Weights of a small transformer language model.
Size: 16 layers, width 448, MLP 896 SwiGLU.
Architecture: LayerNorm before each block, rotary positions, no biases in attention or MLP, embeddings untied during training, some layers without attention, gated attention, exclusive self-attention, value residuals, hashed n-gram embeddings, an embedding shortcut, learned residual scales, skips across layers, capped logits.
Training: a variant of Adam for these matrices, 550M tokens.
Each number is 500 + 50 x the weight over its row's rms, rounded and kept within 0 to 999. Layers, rows and columns count from 0. Numbers have three digits each. The size before them is the row's rms in percent of the matrix's.

# layer 8 attention output (transposed), 448x448, rms 0.052, rows 406-447, columns 336-447
097:505535525518526566474516373446452469547449381485505460533456432479543458457449482513495538382542469458425566574480482549580451400574387456555550408494525360438454451561477568514465544538426544467533479567422534520545473582465558391428512591512530572451574535441463587468578512456564483460536511590626515538497417464597426525518552462546
096:500453534523456522429529547545440521520550524492449461573519466537514508536533616531548534504419565562515573497566459462494493450563463517494450594521536508527411476452453546474454526438447580521635482501481541533580538535539475475458600567504450495504504526433454546541503599480519494439496467536545366515465473410496555645538444399532
093:451557438539585629516507453508556533483458443507523510438448607485459488497492490505498445511469594502418510521476577462416445403479569439562507452502468469487562550540539520481517516470515505477425507529486522468434468547508496506544484471467490605458483493539492509461531517605501514499495534567600562473486513449509531563554518491463
088:419450534538591611521464568563496569436595548402574475447484550562485471500508495572654497517449526478524557428585557546490471502460576536560507505509583549636422492583447515409534597479500479613558468507511507510516462505397478504441378467541516521520519606527512606549413452505453541443562508469516456522501606495592481482502515436494
095:473479421504474510469412547469473493492589540477445463467474550450422545498525511427528533528453557511561517433533537509469521482434550487509508515409497511577486567462472481456526506452552466492506421456437408429413476525526486555593468536522497448508471541461534494480458547556461564425580514471496569458467541466462517496512545465438
093:537466493606487465475509468590507526474445524499507542501480484528512475510592469586601420515548516493492502535601545546544511515513522548494391571475485486452470515524471477533502569524468515512554488466543498572587510425449485521546548532572561523526510470436537460565568548439513411437432548538500596515507519583544466575505487574503
098:414471358444479581395466455540548523486512468535537538496464502551514525420524535473462466458558571487512474479419472471427527474536479575434500500584490543319457471568465481466515460407522616447501556498520540503533534444511525507495512523490444469544484473461510528505509609503487457505449526503497608503516437469576564443493415427615
101:532489527547506463526465526448432532540465470431476389575487515466500512572468490538492533499536492503561529533576481543639424502565501524533569596500521453578439472557563483497520485529477560426512559424540464419600559466381458529468527507542595447441538607521541551523564592450436531493487538560462506523520561547439396463463570482479
093:469576516512510504537516435464508630428490475496507460525461452466450447497446588471458508424561573494443507522587516445491436416535496493469467409475477475416504531494515495478439488510537557469422468431476514536489517491391491493524459514546571483520584508491489534494518506484473464495475577525521695503549500565610485481435567522550
090:445415544565600582480528476557433481494532498420485457570461551528538429511479505511536559495554514501459467433570563494589413545528495471511463513565581511520461482504473460421478566445562546551503510456492493553474530589464502591465489484519434491512527469458507603554489540429441442573485502501506425528469568499499493582469542480558
097:535524531497608537476533515492503547514524505471546454514481533528497468480467462458514535510558462536442555409600550496537367459563490521519478538529489480540413488448482549496447518593524506462432548473502495549487512413526581487464543494507590495511540593517437393524435510488393466537429521480413528385527535558446489494464466736536
091:462463520467548615650500496520485530467553527504544518407440590449494514518361484487403480441514444436465471441498620404504474521493540532511517436421541477522528548481476473494503480452607453535416527471548464598455436431521479580520441467412512528534508486528475504563452413563462566495442517440511557458532544551525487514492516538499
090:588531425525426554495511517471502561507509471456444394540499473529474477431584497497487549497468513389462492537437451553520519443323481495521494506541440428520652487531529538591496542487439602426530541520451444494567439517506531472482516437554472473517469482471429485489485534553530570496588548470549551535431538489556429463560528543534
092:462422478443515492488488500395567454450502457502495490557504439440481533455533493398511547480575509465471481504512598494551504451529515496502512465430465537466465529469579477442467519490591510410461507464488525566526554619478480535568497501489540483466519551470472529485456462497463518511583471527524665456497565488480530477476566529511
095:526517442380459587422546474549461540453478507559515552465487557462521438392569592503399447455494507442572469562484501509515469461426503501498445408477448483519598509500490550522535512553419486486474438507445492487498469534546515504418535451511458540400450427512497456399478586476518577519479592564486522536590415416579499455589460538480
104:534485545504559503479529457499434495565435446504489486521435603528478421431343488496460527457486501446427546602466536505445474440446490467490568435565530395631484506479489556479510469525447559460552487533512439374504442565534547451453581510460522532446526552404460521496567606591525567492488523569500380610618431432516523481574475441488
105:494515462571567532496559489456478467458515405424500386515479529552563473463471582617521552480455550451487521531444501480524485409534396534484535457549464375509468526503531509523515559572502594484533407535465500481498525568488495466498576634478554537454514550444551513490562483528517520496540500482575512565451399474455436432536613510508
098:406549447451451402516515445476503549479479579458452511448492545512495498434295481441401504464576493462527508470513549456448456493455560449557529463509475469530496594484555387436469461505497533531461449464476498531474518514526512519561476436548483436479532501530501477462509516516652512518462569496502557471555522485589511422492571546425
091:554505486462568510513650487465614503516494487528539544471463537491568495467489526467447401517492542550458542527421540456503550475456530505559489468544524555410460539435495520530472518516515469549409529520508546508521457680573484557539573445482517598441445508453473496455490536484506512555436482496476573476491500463400520548544351506551
090:489510560519478493477507450564374488545518466523465493508517504523552515511459554610532486442575548477509481571435521567551459525524394485452477531545513377511481468556513544564441468546434481500524490514477477460455590439542463443420514554570471450559441475444549463569565506419511478473471502578536490623442436446565460541480457487492
088:595436526418539543553515518522466523543467552540465540533582533459541487516471514433479561511488519515498529499494520502472460488544596526537531436440559511558397432489467586378518499458521508508520536597516496472596460490492531504514476428462441514466538594442435515517487537584438507559473470466489474461460500490474517514589446504553
101:465473462527552558413542516505405550408525537452446504492488460604505513471499539568488394449556503478521462535453490490504479572552450535467468503468501576465515558598547479454552565449582508446405469510492534550449604582473546586526512455442526465515415467557532489452433557504469448577498543484515573552522489529564542511511470501492
098:568477421421487326447492491443555392495455495487488492540568456427481455464492536345508576482570488507447531537581421456508504407501553467503530463498478506457452469440542488463450525488517475429539503486485462443547534577557523533513549558497475511458569447445476622485511576533480527481528412477462470476555534497431598491547498445508
093:503483489417514381438454438441444496571452508518480605570536429507510548527556456453460497459621478503496583591546447524547476480568489519508503479450412413523482471434591478497416478527502511416556438478508481519449578509438480504529566536530462489553503436418478517529546538440507376509515506517509575492554528532504521524478577538512
095:567512489571482458532415485522370600537496490456463527485455467494501467472519553582561459516429510511545559578541412524438543551521462552529524501483519409572513533567437571559515470491445552445554461470494479444547452485481539418497526540588554562472524532496514557533533546523467465501467526542500410572570460418517474497564545549463
101:408481551455424378478450529491526527461513584515490622463500494514419572550473513482523509520556543518491518469513539517437477534517515533489549534458521594448465501504516513466452490410540495559496515552537497532409520454476515570496421457474454463588478437496496552517453481448451371479468453464453533464563555546576590582457474432547
094:438526554443524366468502500470464446514506504539485560487485517505537544487430505487514522531590531569500510461473444471409550558535483531469486462506517605429384528453503504470470419430467528505499559479513492535494527554566514479421461519466418472508498451492544620504566562447529447434420384451473387444473476470490536592524473399574
093:390531569472452406497452557560540495575510503543578562544547399523480509616505506436501536529511515533492495467518557461437504593401454434546487548583485508467568475515570500538458436517575394502521550521513533467441450536494453502524526424473512470550508538552469420564405495447427529452560409546398454432523516608429513557444419523469
099:417511473591541520550493541495496516524465520435489422501463617417435537547447513571533464541458607518511534406440451497460477521441539517530460552520453522568459612557509413459446466445485583558501558427551489442497542401505517444495368499484442476511535484528610541531453512399512396432433547454500431482419502459526476480511579427493
094:532531560548534481582540550465406485508515529494490416429538502435504524500474523645473453500377522442561437494378416512535571556518436504478483415545516462555604554547550511548524447507458579512460508475442547455519472505466526450485518465475491525474494573524479365426470447502484414519497518477516406552400463492476411461515549518494
096:510599433551413461404515483534493542491477440623522473490500427553464461422441471518574523503501511514503408462536484521464546415466477543448527486484442542481481490549480494450472533538452522460436467513465521504487542375468574464499485545596535486507504478460548461469562489486593472500506572539526591481528433491608485408468548535521
097:457470355452517423525470503516465527538467482487594610539503508575502551504570496504438544475546445438473535525451458509379529508509527549531483511536444442489552526542500496548590519496503602475480428507525480472544535442537575499588544440457447506460411480527532513451553508507470438519391476488454459546555447493562544471527456543571
092:585586540555504401547529393533491510538464424490518541496426517460425551475470534546488477426513466457478522527515418552542396464553429465522511524459456416531517472520491488594449495660386556489443559465511513490612521419499573469532560534469567575465559406474501570551599457493495458454417519555491456558506478553516421479461563514484
105:394525399497477572458585571582570532455501499474567454479569426496456541456538543480507544432471483529509473440547533529539437440458476475479423526587472594320539408541495388492527548523508491583392537511491542562515537558492561577510487462510521458499452492566474558436456479499533477443542519516515559475448561629602501532431504481558
099:517472464344442449506532466455532472477567498520476502560532389396501528458523507367462603437572522456490497507463590519507482437534471481529482434414447486402533458521549547450507594508601472474423431537468547575511511626461504557528488512479483494503477538471425483439476444509558541545575512528576648496461532514534505476497483570520
090:437461495502521606572472552562497494467475529459517484464501559562533511495504438532516523535429444484504504521401556496539501516531504470533535492490543474660578490467474441494416550469487482469540486540527427415461539450608484429464511480438443508492454509506532349462510559495510474567519529430562466565552481411529536537494530572473
097:479549581545425478566430517507499491469536481555496501483493491511486585599466532488535490558501579577505472378527444415429499578474491441415474532487523592439491517451505466490486430450514556569482538515451572477299487412512529516481459408451492484510554470533552449529368422396484451481470500457458425450514495537449527572401470423506
096:517541562526454562488415486541577514488523486522508484463533574473459488550522460531439471560506533501551452470531460533558546537472465453505564496526470560606626550509451458566482454511518453458482538452437536444463534586534481501459513517494483519462467486530515322437513540393424452501563562521533495442526494498434518456477532548423
098:507424487541555633405488540468592490470531477523480410475587491525506389502564526469490532573479529543467476547443467552591540496525474536422518542531475591448602459507466548590548502494557551440551535571456564475469530651498547536461477447468494491451427509450476440406408495558446533602581462523509532490485491487441538452458490514520
099:429449373489426513534559607513498499478540541468482414544533442473453504534483487444451531455494474451534419436520467499494584507490458511476401540515435478454497529467533376441542464466519564579467406459492486451565531427543417493545472483520462443521485482500536420516484417546629492530523505498495450550402518479510552442419564467454
091:570546444556472497491520479531507548464512502581489472424471492519530470499447545492501442476505514491537444503464327466491576461573487535435449502516485513383481510515512452468497477513385515522460472490493520508458500406531500497455469513544475498504504491474589527485490530484608463529465498497508472472468436480574538520499488408512
090:497398500498557698485494516583470476467532447468521440507527520500515475531571494532458535456465472461468492509460437465571489535530437466495470481485485457539545480509472496561536522437579437508548473534465469473484503554579550534457530502469470503472522411510505389494460581502461592560519523512487447568485443513487536567505436546461
# layer 8 attention value, 448x448, rms 0.0524, rows 407-447, columns 336-447
099:525487443473568456519529474564464427472492527471398503577571460470493490579469453411552451489522493488459589517549499562470443424559553401498479480486457493544498545499492457434419494468448444555529495467582534461493545440370444515509562488478485484484503498515481468505464521502453516429580457458494519502486453519470492528559452581483
085:546524466508404457556498471549602455481544458513446610431438528523554519617507489428450508484518447421583488426452543433613525563473432503475479524524502525495522476511433526566427532441539559547532565423534464525482495516524546460532483533561519485422442404482492548573511502433572611566453473380470448551535472483491473563476440553491
086:525547539434493473487457506511515416468441543439504434566493503400429501488523577443492566576505504503513546555464500421433407558423541544517478662437476456559538499477572509611490484475506465545566550458517494499458510608550563512544473489543487473511473476500516427435488550475449483507482486516480475512594563528555568440431526612439
089:521415515512457472517591486559477513578526566436412440450483473500486545503429547510534463566535509411555504555453511533473467565475473480456581551452462403534512553553510452541510526464518377568495474477551518424534535496411471472530556532480533424463472502499480503452470468499509553598483468392449424534506534490520507506462464505483
088:453382546479491472543485461466527465505439552428491463528525466382468493467449497535519490456432456592421597512417530531485395480535554501437395461452536470449484493439564510471450513499520440563651482500447556494493549485518502561474422516495528492559556405531459512560509538443495447525477526560562514541505477420498472488454539470447
094:537480460499557475492555479479518515476510554447424459537494510551544490547515386449389399498537569543543480421390473528566477494490526474523491479540426606537496534524450537482407499381538507560531442506463483495457549546391468491493553491545470559558504553594482427468533523528600506601467532536568484572479465487525461448523476563476
088:465515448496543522491524483447526497517474580498609464563393513408518512464492620461594624489469466625501464534550443512422511503543502496503496565475585393490560455523591401548466469567476455462512441400474544486531534462476492529554499493497478489534511417480545509547493421531371377554496500585530439547528467443553534466486471517495
085:555447574537457468495459464420623401527559483384455414479450531439540517448475492517443503556499425560460471484423533513545443576492483609498489563529427513530462507483475499510502585404530511526526553446462460487479598494503525402456581510500472558517569496566456385539473548456531418532439545400479464513510426526505478582481497516384
084:480490419462572498488511507540502418472441444524412504560606565480459486484525589425534545488494429460477504586555523500530508466489486470480527538481544542522558504504509482381511447583465596511487541515600486551489528459502494591556494504502488462483459531433542546406462546495386509426524468491415530569536570488494511551555474550505
091:512444533494502485516476538424527454583472595395512527474419526467558537499374483468501510502476469495540481515507471510485363573546391514439500500508497465467514519449544473520502547674428457482509520566488518514468583510550550541527533501472491549536538370504468518488592570499582404561508511459453399481499459542483513544488479422442
089:546523517473517518518398492537468433451443383439566499443548526435549576416542555465509540486479561518548470460484448543467581525506448527488548427530532556520538506450557549563590482560511600494407528581487473521484509578542553439499501551471506552471546496422455494445485572476463519509456457453431475507486500538596554511472465439514
087:422556561477424530486546473475541528408548480501478608515442473509486513521502519466510518479491525576563442537523496466540552504439566607523361522537442528402549451518492483442535510472536546427592558500460504475443516483577501475438523494553508445548423493439493503572510412468507425513413508425525537506505481456518535583474614567492
078:542482589486529442435505424492545466531524524578438479518394559413534532522452596484539529571588456566528413612521587535519488474419500484515428541520497381471545522565523461480457465551500382499484533386546572532507491445463486443504436467458439432467478501506503495490423518489450498517581415378398381464522556560434475599470514528500
092:497595514488484490577491437495578459505553379519562552409472541475570531499500369568471436429462426497546497462486547486551529536441586484520517426434517620568420476495457524476581530433490609466536636555478417555427406572510517479471512480455472512491535427455511504473544525528511496555468494495393483458539435453467497497537512495555
097:444558458501580486484502467428489450488533546519549551450475519542579458544480470460433495516486530430674474417509501517496547500447385443407509508529466558474569542570526480535549548500466592439488547485439515461529539588461495472467516528476537540417471494522488432509503499503526446555517487526518463464544429599420497547599461550439
093:467494448517467490541485509501560511513557562492472453406423489423597500488457500441474477464568530503503534471525445508525511525503437512520509515501500361494407545555473498459550533536503435454498519336562516465472581555523476482519506571515564429420526472509519473549464463512589478474523506422473460442532472507440541590555492525527
093:457508459491525465563414500403599563457535570508518486517524498490559488487395520455467567501488567507581448479448670484425517497406471529506438539469498504472607525422444513499613597368523631497580547534508413457486530519585552409466393452550446497452542534475554445404584542454573535567489459506520466497509498583483452489459573577462
089:566508384469570538546545457494528515552495446505438541459547498634525496579539504445458534450497488489503486559597493484513568526527437429549568531560437525527553518486418480490358496504501524499463485506557481555477509476494482526519485522507515520480448489511503539468502474615466515512503475469436455568491463551522459517555395580481
082:348536478529474493585483584449507532464539418455561425491534505392603554476512470503450451414488479608472536412493486549507489516522540477461570454475502468483488597490579526425557550418463494445478463509498497462488528591485540494480546489464538561490561478519426446453539514404565427473512539562548554456502408488532503491561511501459
087:611450481384476490478449513492488399479411313551539433557537527576473486510459481461548589534550427484488510515603489430507503544446442429472460607494419544514537443509536464622439504584494525575478555472568563577478474523448560487519564468503419530517433472484465582432461505599422521475520465527442483527490524543484534485534482518498
090:524522484578491516482526519465544492525483600489487489388465506495429530474487461522428414454444523481408555545390557514566456535517468520544468514552478512548469457437490522442542461459517569505583526461503436529458545591387479458499544501514533505514500447532487422418490564467485491583398516402554442542490544497503458580527596586463
087:525482420459545515460506401519424535543514559532545530539504513568504504535387579531621539640468486574522535568497452450462590457480518485522396480574541556523494489497386443441470532487518486527586489398522561500553507436388472503480420615482440500428455554512536574494495534527443488512587496437501478499507530458461546457535436442578
088:388476612499554484477490492472464554556507523538633469587476492496488489454404517656564487551548445636469514514470609504494450483486578534434452425518559500482493502515544478433467540440431417498587572472431594507538499475401488406446491494443445532548498525541489439488558533499480401548495517525426532366468481509441449480522596474498
089:511522559499456493538489508496488393459518426461540529502464465439480483496408455505469524509491502478550587427504457456496508565447485502384466481490494459492423517553606487537535570494422547498607545410505480463537559632503545488452546472490587540527553429570453481532467466432530408551436498578555513478524450558491544477435555505422
084:543576518479583474461426444551413480510460573536528483616575478555426515512496530524475501521467514556479545475478540466471459483474615472485507430506484558561566483453472488546436453386486385590483484493435529525553520466397478499542449470469433550508476568546477428388606564491443503537515505539558565524455521528485434378525504551484
087:539606432506524528565497523558448478560452591490476435575514487488523514547384482495480498499482548521534475469421499453451526416519511518512523504456587510561551489462434465419529545419471501516487390603444549470513438501449467547517476585496497534522557530529483454457522526515533571496525569455489536461523461545489450371526421577560
084:470537608502496548476580438539365514502584583507571504472604508555445532527559482582518435547545506456487481494452452524491517521543477546458478441516493521500528488527536492530504422552518461470500436515392518474468465451408482519446532458483575547521478482492384484466469448539483531411401496478650554554400489576454466526565461495470
100:531462403540477461558469538547561517460475497534369529564548497428507503456544582442485531488497592521521558514503520565521491453515510441612626516419534436551527553439459506572429471425536482512498421489490394486530490487559537528554455473585526478497525500483515507528499439455571579486573541517482454560514576565527516467426514546495
089:532483486520454542576415631502554484473501343558467532465473490592518462488502387443431505438579485424528525480627482524572493547436445503539528607440479498467410464476492578516566508556511610485408461444468399507473554532663548477513550422579544501549539486515546543646473354436590498437463542490426485481522551533502541461499564503541
094:481471518518474477471509519485606611513542616493542543509384496512518494532410519490504449471507463542526515440407606493497452472455530569527400484528452409479494529513450488484499608441523522508571508455484477458495513499516536491489511468508443486465527547554455447411533469463569451580520534460576492529528431512501479492489546441508
094:490514511525449475441634456500539480489490525551567534430472526540498541537555515556450470489492486486608472461485498478534550548478448454554503503556477576483498542549458441529483433426531572518564560616411481493492463589467494489489442462473515505526494450435494441482528463554423508552400538497556489583466480437482502463498532508536
090:428569507559482482486435520417473465500511405528601501478458484475557501491476495568500517539434460591480537420501562502495511453530531509413518487538533521409419522536539519501507575447452560444450558506429558502587499484571538555440478486449513516413578475524490495591551437410500418439528495477476529426509379497506509503506497391487
094:531499554535525525409599413584540524485478574525475490542543457485487515597593536493408495487477485550420416567503545535571483478539599504527484518480534562523492504521512476492473481472499475508419481586541394494460484447492492527515539468538506524545520496482522490491485514496538496449420483427523507610451506476534464525505541609544
083:505459467440582453382539505493525498547519414528527470470477531453505563477506523517570511553533481518461443566629549487472536488430466476572551494554457519482538549567536493450510490516477480533426617592575566554523424477332433420494531513447411474491453547457539561431505555622440557531533445542448518475520513440527504575509500460501
088:447503512438502508611504533479525521475532498605498548510515507517485427483392413416536551431599548422655444490515558525521478581379491474483485420487438519461487496565473480480546514558496583404525604504488460493435477629685528457540482449525475470492454453469600539512508533462625551537576506546440510444526544580461546529548471557560
085:521560487559525525584418579527433556464540527474462519516606486506470447490514470516417447457473555403479504486442518526495431458582494501510552404514524502521465427417424586542489477462517443489464390504482414510474515469546460481511505525567559556507548574560440480449527483428564561448502521433594603523435552559543406490481512482497
096:539538517578433509522448447486569559499561511556448571446431495630506529503512467556502420449558504477541552535388548493544466503492394441511435439430518466549393465454366576496502504544575549425475513432491435483424495477644465534511458512495506485524507479556528550584487447448584545551523521436440549505469527551487470475443418532547
096:559537500495535524394536447438509510491523566566437522462433509604498457561529444466486454467541530480464439552483445454513536539514401492497449485520429447558440465561461545410474406598536486464512506500566512501441558501441437434495490543539456481558431494528469574537454459450550603525559466348457491519430593472417482497488512560512
092:416552517513512532574508494489482648451491511476380515524570479401488454428457565499477520506438610537454484473535635525462417469580606515532556536489578474503506462413467517433481506474550509506537477522510400536493487484597557496470425486513515492549517518467552529558472453458556532423411516545482488508512515450493478465465598511524
087:517466410502479477579443607513534588476440526451381471531493489497518447425482505498420469439444525519498575488430521532513454442566548450605545520453462530492402461416442547435423588376465525507560446468471440450482613517428550504503503514534499578535540516565523508448526528544581506485503560533564528510491425489633476443453541496517
093:465453444468523506615490488573481470526507451479481535404545537487499501445523452458542441445454544441498543500491415531560486564467475474539569423482485632544381481522516540444564425609479582483507522520521458513394521616467464526538612551523553485499483491473477532578459535489464541500470536515433486500519554457503538558662403527530
# layer 8 MLP gate, 896x448, rms 0.0534, rows 0-13, columns 336-447
098:443421580443630489431541360425531534543557502539468479511403531486506536465482555483541558489449507497486476500491529419407444480434534472442523520594438500424446423550509458489485477409628483463446451473515492495449487523505480547467424549468447509454514542505509509540552479461469441563506532462516577522486601557411447502447446557551
103:434442424437482442459508476528505573622499559454465419514447529447562472514472493510618504462487560458471455502475460433440508499480545472464455479466418448539454563572542589501555445531547467513548446508442534534558553666433514529514550533507571435486497619514480408542565508547474543504442471496524507525498425506396514497478571461496
095:516461542570573502445549442495433514520627489543429483488516601474530548567575524457502553543488507399505492508404426525467554475607536509486556592496556532449505508545515523509462474503425459537449529408463529443414514529442502499420417507471530514574539495541475550522482420540492454563373504598457452578447580506527536574507380519455
100:477558489499534418487518534550431465484400521470472467564548483467484506456566435555468476469566635582506389515509542499569566527435526477559581481507493496587481522514480497518485475499437485515467508456497483543586470420427498513393530517410563437475475436532492482549472555526509528479431473579532477468497503492529529536536499556423
098:526559450509507480444488450560480455366627442536554513450534409469422498394535507467499454523490441441504466459602488533534491470507502557600435490456537553564573502548501569600504502548487433542501458513413505516471458557485492524503470471548505500457423422503569530423471494497502521487503472479493408517488589455510590477575490530474
105:486542537526496513503470326535480542488537485450522484520562558492547491499565550487571460479410473419443596582503583492420493560492618534404465433471456553575485490559512451531580487547472451511527529463430448429553510505463512551470506455484485442482511574502454443509393548450508476515466514467563508559465537531508563488486455427468
106:504459501505497412492417553562485362511487481506531461446486608492421450488446547518472563534467426455533476539508460504487408506526434427571446634539547479498492497465579418493552575484492455477503464543544563562564465465508528520441604476492382470482418508465490406449432535489504468517481490501469519556474588529466542540467534535501
094:453457485503502482547530541599476492417488592526553492516563524372501403518548543448409478589522529564472535598523455484489554438487502488548527511463547419465487439473523530564447516451500495446396511439570518574476471438492498520441504534567506519491486526506546494467413460475562588516520454491433512538595476572486556524456504557555
099:478458503504475526531462420516562501514561485483486459468446558505474473543524571581414481603453479563526492559521387496589506490517451558573519510454479520467439571531549549473397535458430492337638618459560582524539499447504593522566425484489608445504496477523419446533511454599502511521456519392492556501480545446513527498507491536506
102:470592549562493493537524445520535544474461469500533446505457496560404521564371594482501633474468522473533520472433450514487508417456491427594505436503474572449533467551478592468480475508407534573532519507524577400511528490540511513582479543521528471525503488436450483512454475535572539570521432433570468585530525418586563454532534525550
101:486588507458454487499409516524530492486531486541509512493380517493541493533627542489465521516506471472515531512546500476531481581514560478528561537473475510478541536551565550479425554512445520517428498457546520661441471609442570501443501439518549598436559411525410462455429525575504476487562578508378335492575511533594517492460457451439
102:449519482542595487476442541429474524456413508471556513615567470439555453537467555538469423477514576541501471540506485501438410456468457488461448455589552498617542502587527524470618549448449536469508477499510481351587505386384502561491518417494454503494458424518473493529466456487501442410396503487409554541474547455540489559467443517560
096:571521525479569472499483497475506546520390475562450395554547440507476454467498528591509621475465524518536480502446579511495460474489588532574457444444480509623547446427495442425427480436583524505445510551557499475476615507498628567506455528420453415540466508534490543478430504471517540449479437491517508584504504444479476514533445467445
099:462477484566495481529587443503611503566490471556484560438466520471576627534620545448501518525537479476476599533512474569577538449600458554553523477495398383539514435499459565488547563490398388482470476597491568482497555606574484503508485574563412542445499495486428476531478363592412511496536449390514497531496457564531479513551512478521
# layer 8 MLP up, 896x448, rms 0.0546, rows 0-13, columns 336-447
099:432498460475543521494504433469538532532555545532510536568553433436492493478443442619471543456510587535513525401629444492434473463598559531474488496489468562492576457511559590459506453478535595563500411496523479498545435592534470488498563529594474510545552644496429515530476581467489458558518518459469575532516502541502493434597495493462
102:457528534579514591503537393448449426482551442504534468425541447474590583563545479478526481521480462490463463447495497547525524500584506535506483495505507532472592516470500457511540534440523512498406529515554583590543553576418466526461469535592588555479530536522444479569501441424500631486517539520383447562500621432532404490529510536517
098:548482559522573480505561524554616420520493582467544474492499566662485431473536473479520571581592547487533511539530346558499535533580512485589464544509506493515472537439522463530536586498500506564460535499554552509457465370496479473467499513461486580550482492499492572506457510455401497504521422483460413548558503495500534479581451474505
093:543512456484496493525513521545613530530526495490438514535435507542504459568504434466472429589473469469415497506505453445550476527547473559455487513491543463459573475585457559548573515467411569481490477490608537603500610440489578452457550594563408492487405419573429494416545489513518546498474488471468542515471530665460512428485558494462
098:440512555545547455522470449515519439480481406607546550480508490558491500515565564561477586564508509427577454554492556553497466558416525449527495523478402486485494508416493457358476417540568444468553473497499432460512483540505504471480557481427354488520525477526510374496421507489460505567552498450507427477510440458505450515503510497538
102:508521474534476480561443471642414578518541525526511487514470577457569532434473449543513507445384364603455506541506501519528435537493536443566422595491506413464498560412429492408496424456425468430514472503502474524485518552402578593522449402538464527558529452510519479523433561522417524541493528615515543541505530510505562497510539566464
103:561539435539519520435576490508520564461456503506562544461453545497482498551529503510454530447487420453542508522450572505532438415488588533559562495542479567506367546508529468583437450501485505482596530515574570516473480469469607500445503554498478518408470429433556480462477505509541476541569396515504454532467455467494498557558471593505
097:516575490537510475401536397384478452462599470485555401556515451556514508464454565552489566393498624528546463581565508520486496491410563462517437511565460452616588530540475494499436507544551560573567566425453403534542461563457439514474493482506393482477566482577455378482509489578528463517450480440577539478593492483541510527542469430509
099:501502524484414493422528533540462425536505662434473454449528518452498513534440472453448526564513518486554415453488455444482470599464603504530540472437507507435519550488575381539459435571470516521503525474498569488509497460455515550584459546436392420499498545432493438458503477542502548437482501492547547477570510462494481521551477529609
102:473544493499502503461436471500517604554543500546520486494473521481419647552554540555512441552435526440561567478511438442544493471517455453522465526562605542506499530524466508462515421560491427491531473506556489523571494529482524625559494461589494457479476504446589571415592577539551459471471448490554579492508484570438393521530495514588
105:441438455518477513543492457435416547541463527501340443443514430501513477492486461496559491497564524446466491513481472474436499488523542561441503460407525540498509553471448504463536512474494548497501448523594470535522468547463497489488466544526576556575540522542514550448492547592541418446494494538526468453497461488575524505491443490538
102:517492508487541578491553592524513480553376516470451453559533417510478524566553506503463525497527547515459467484458478530468544515504466509439445515552534497656491395536486475462532454605545512492489523480527540473496495409461529543465503509471460412503573516529456562547525495491483517488427452472490484487474463420536627498423506566504
096:392481460483521455534571566490518552555454471460481446488509505451561568457456458491454497486513562470540444470418471479450504497436534621499544532518539527521438492515485509477501509430615474514596533528542522492494476494538570485458465501492456470537430395453529443550537473513539392498488411514441474471519462526506493503495462542580
097:437539602530618543433463492544413543437453457484578468507537528552429461418521574442445544440568557454567475490580370475667494483492489447583431435522458520573503498416508450565484470457516553511486385489502572532518440470468454529444520531521588482554489515382418469597511452521568464413456548569520535460481428418502447450454545477502
# layer 8 MLP down (transposed), 896x448, rms 0.0523, rows 0-13, columns 336-447
100:564448500488553377442453518482417496508475537447480471493478507504488443415542607463490435526479568451477551459505484508496552606517517495519496374524519518467428427482482527443524390557424533573529548495540520480472525418473566492461529491516452535488480538555562508421552587550479480461401492520453468505490500437530536549498544370541
101:619473403409406532484496521435422514417449543439477538510478496472542466536642502498495467501495531422502559446514496513437509529518531422474538450567446582441483545404516425490466501546537511515498579616525449403385478485421558460526520534486450497452595512561458497531488476548458468411487464534559487521488572491563462588557496510505
100:565558546450502563405483538490489495480513498481504559577460581584548517387464532572531438441477503536552501424464476480549392600448512497491429535508455385499512460506587502395462544496462483503495580599472450510491351510498399484430532424577515538515537484471490419492485480487506572491532530459492574440501482498429468520432456545514
094:411525449642561610439512514469494567547600457564572478470523622477494447497495467575542510497616487480456463544462477537469428492526425518448582502533488508503554511496479537429493484395546536474391447569408555447464516521459460552525454530593548514546505495478483473457498443525572512453529489523519565476532419486447454492513582554485
098:505487450488477516488442569509427475427505529489500557548481533522502490470503538521489533529497485423659450593458525489522603475581631433418518545472417523485548619466524422512435509501439471556500536451463532438486475462514455536536539489513427458499443489384494466457440527536491551460410642491528478569515487530512443478513502504420
102:509516475507439574479466509647488525433458531595523512552489541549503433449476421552495502505464553435445555540387498458431549478373472443515501539497595482461526446457492484489398534592431511496534565493389508478516606473418525455510535595509487498570543460476502497509516471457537460586472607522503505387448385423530591497480506528491
103:544519444499496505513529492462504485543464527525472504499532513440502439560395510582428523534444579466456544461520546526502621420529537494573408567523497455489549486395463574434460521568525468512552450515517453455464500495505467502393645539490524496523589498472506504554558526412421448567559482567492456575518608529474541503529483465452
093:400543524459512400455502574556500505504569474528500423487462512439502449537508507452462505595544450557473460531535394460537474420510567502480490556478583468505515495433507513569551500465473581417547436498508483538509472452472557538504481535524507527433444477529550566445484496488536508342490395518423451523563564500478550515513454456495
099:459418469538505425505456516502532476530476462451435547488536485470510573432559457565508486445453466546549539551574516422545496512617448453525549421595515539467472475537530566537554414436483520416613541398455475607392551502433469449554480472577447504441446521497554530536521466542577476542598543506503486481475394492493503426466544455520
104:527464559478463547490431511510426515518420516480512601499507482550468535494578559496480537372521433542434508493490522466384533523490550511540478479495466487444537417636474486679466455470457510492438496497408525450489442488469402493514460417440550522390571493514447533502535448492420561437484470588426476569485452573526602527547422486497
103:544504447485581552451495492400586524464427453523441437442615473494480552503450542465487503499560478479468529477589527511504555510588475430457430517509478471478513425463480507577564576465488540411514536511500453451549516548473539480469565519547513472511442500408531485496505494531545506494504531513499566435466473452567514480580559496521
101:484526494540540511556491456596481525565525524591501523485433555404523556480409581464545518485503527469507512489539582497424472502383562525569538494521474495418507488450478524541463519564490427544535540513494456605538345529528442425478506467468560465540549509397494565484590583521440507517537490533532507502455459459526546540543478511506
097:490506500464586552435592533482506449476477503581537534436563541478428578484528489495603507499465460473582509519509484533438446474493473539535504549501558581430440525404556577549389493500498496567545504436449601429434411475469483444554588534499415524544451446489458527469532513542417495590457549514503602432508532436416546568522499459551
098:587504484561511690540516422391545470553469470526499499443532469483490478639502458540545494553503526473418497569472500442347532483442425521470489598496565499536506467571464583439477561512580525573497459535543393537550574522495530510574498533522481535489522546558487477444547437487465546496532486419565496557525576472458566535549410567482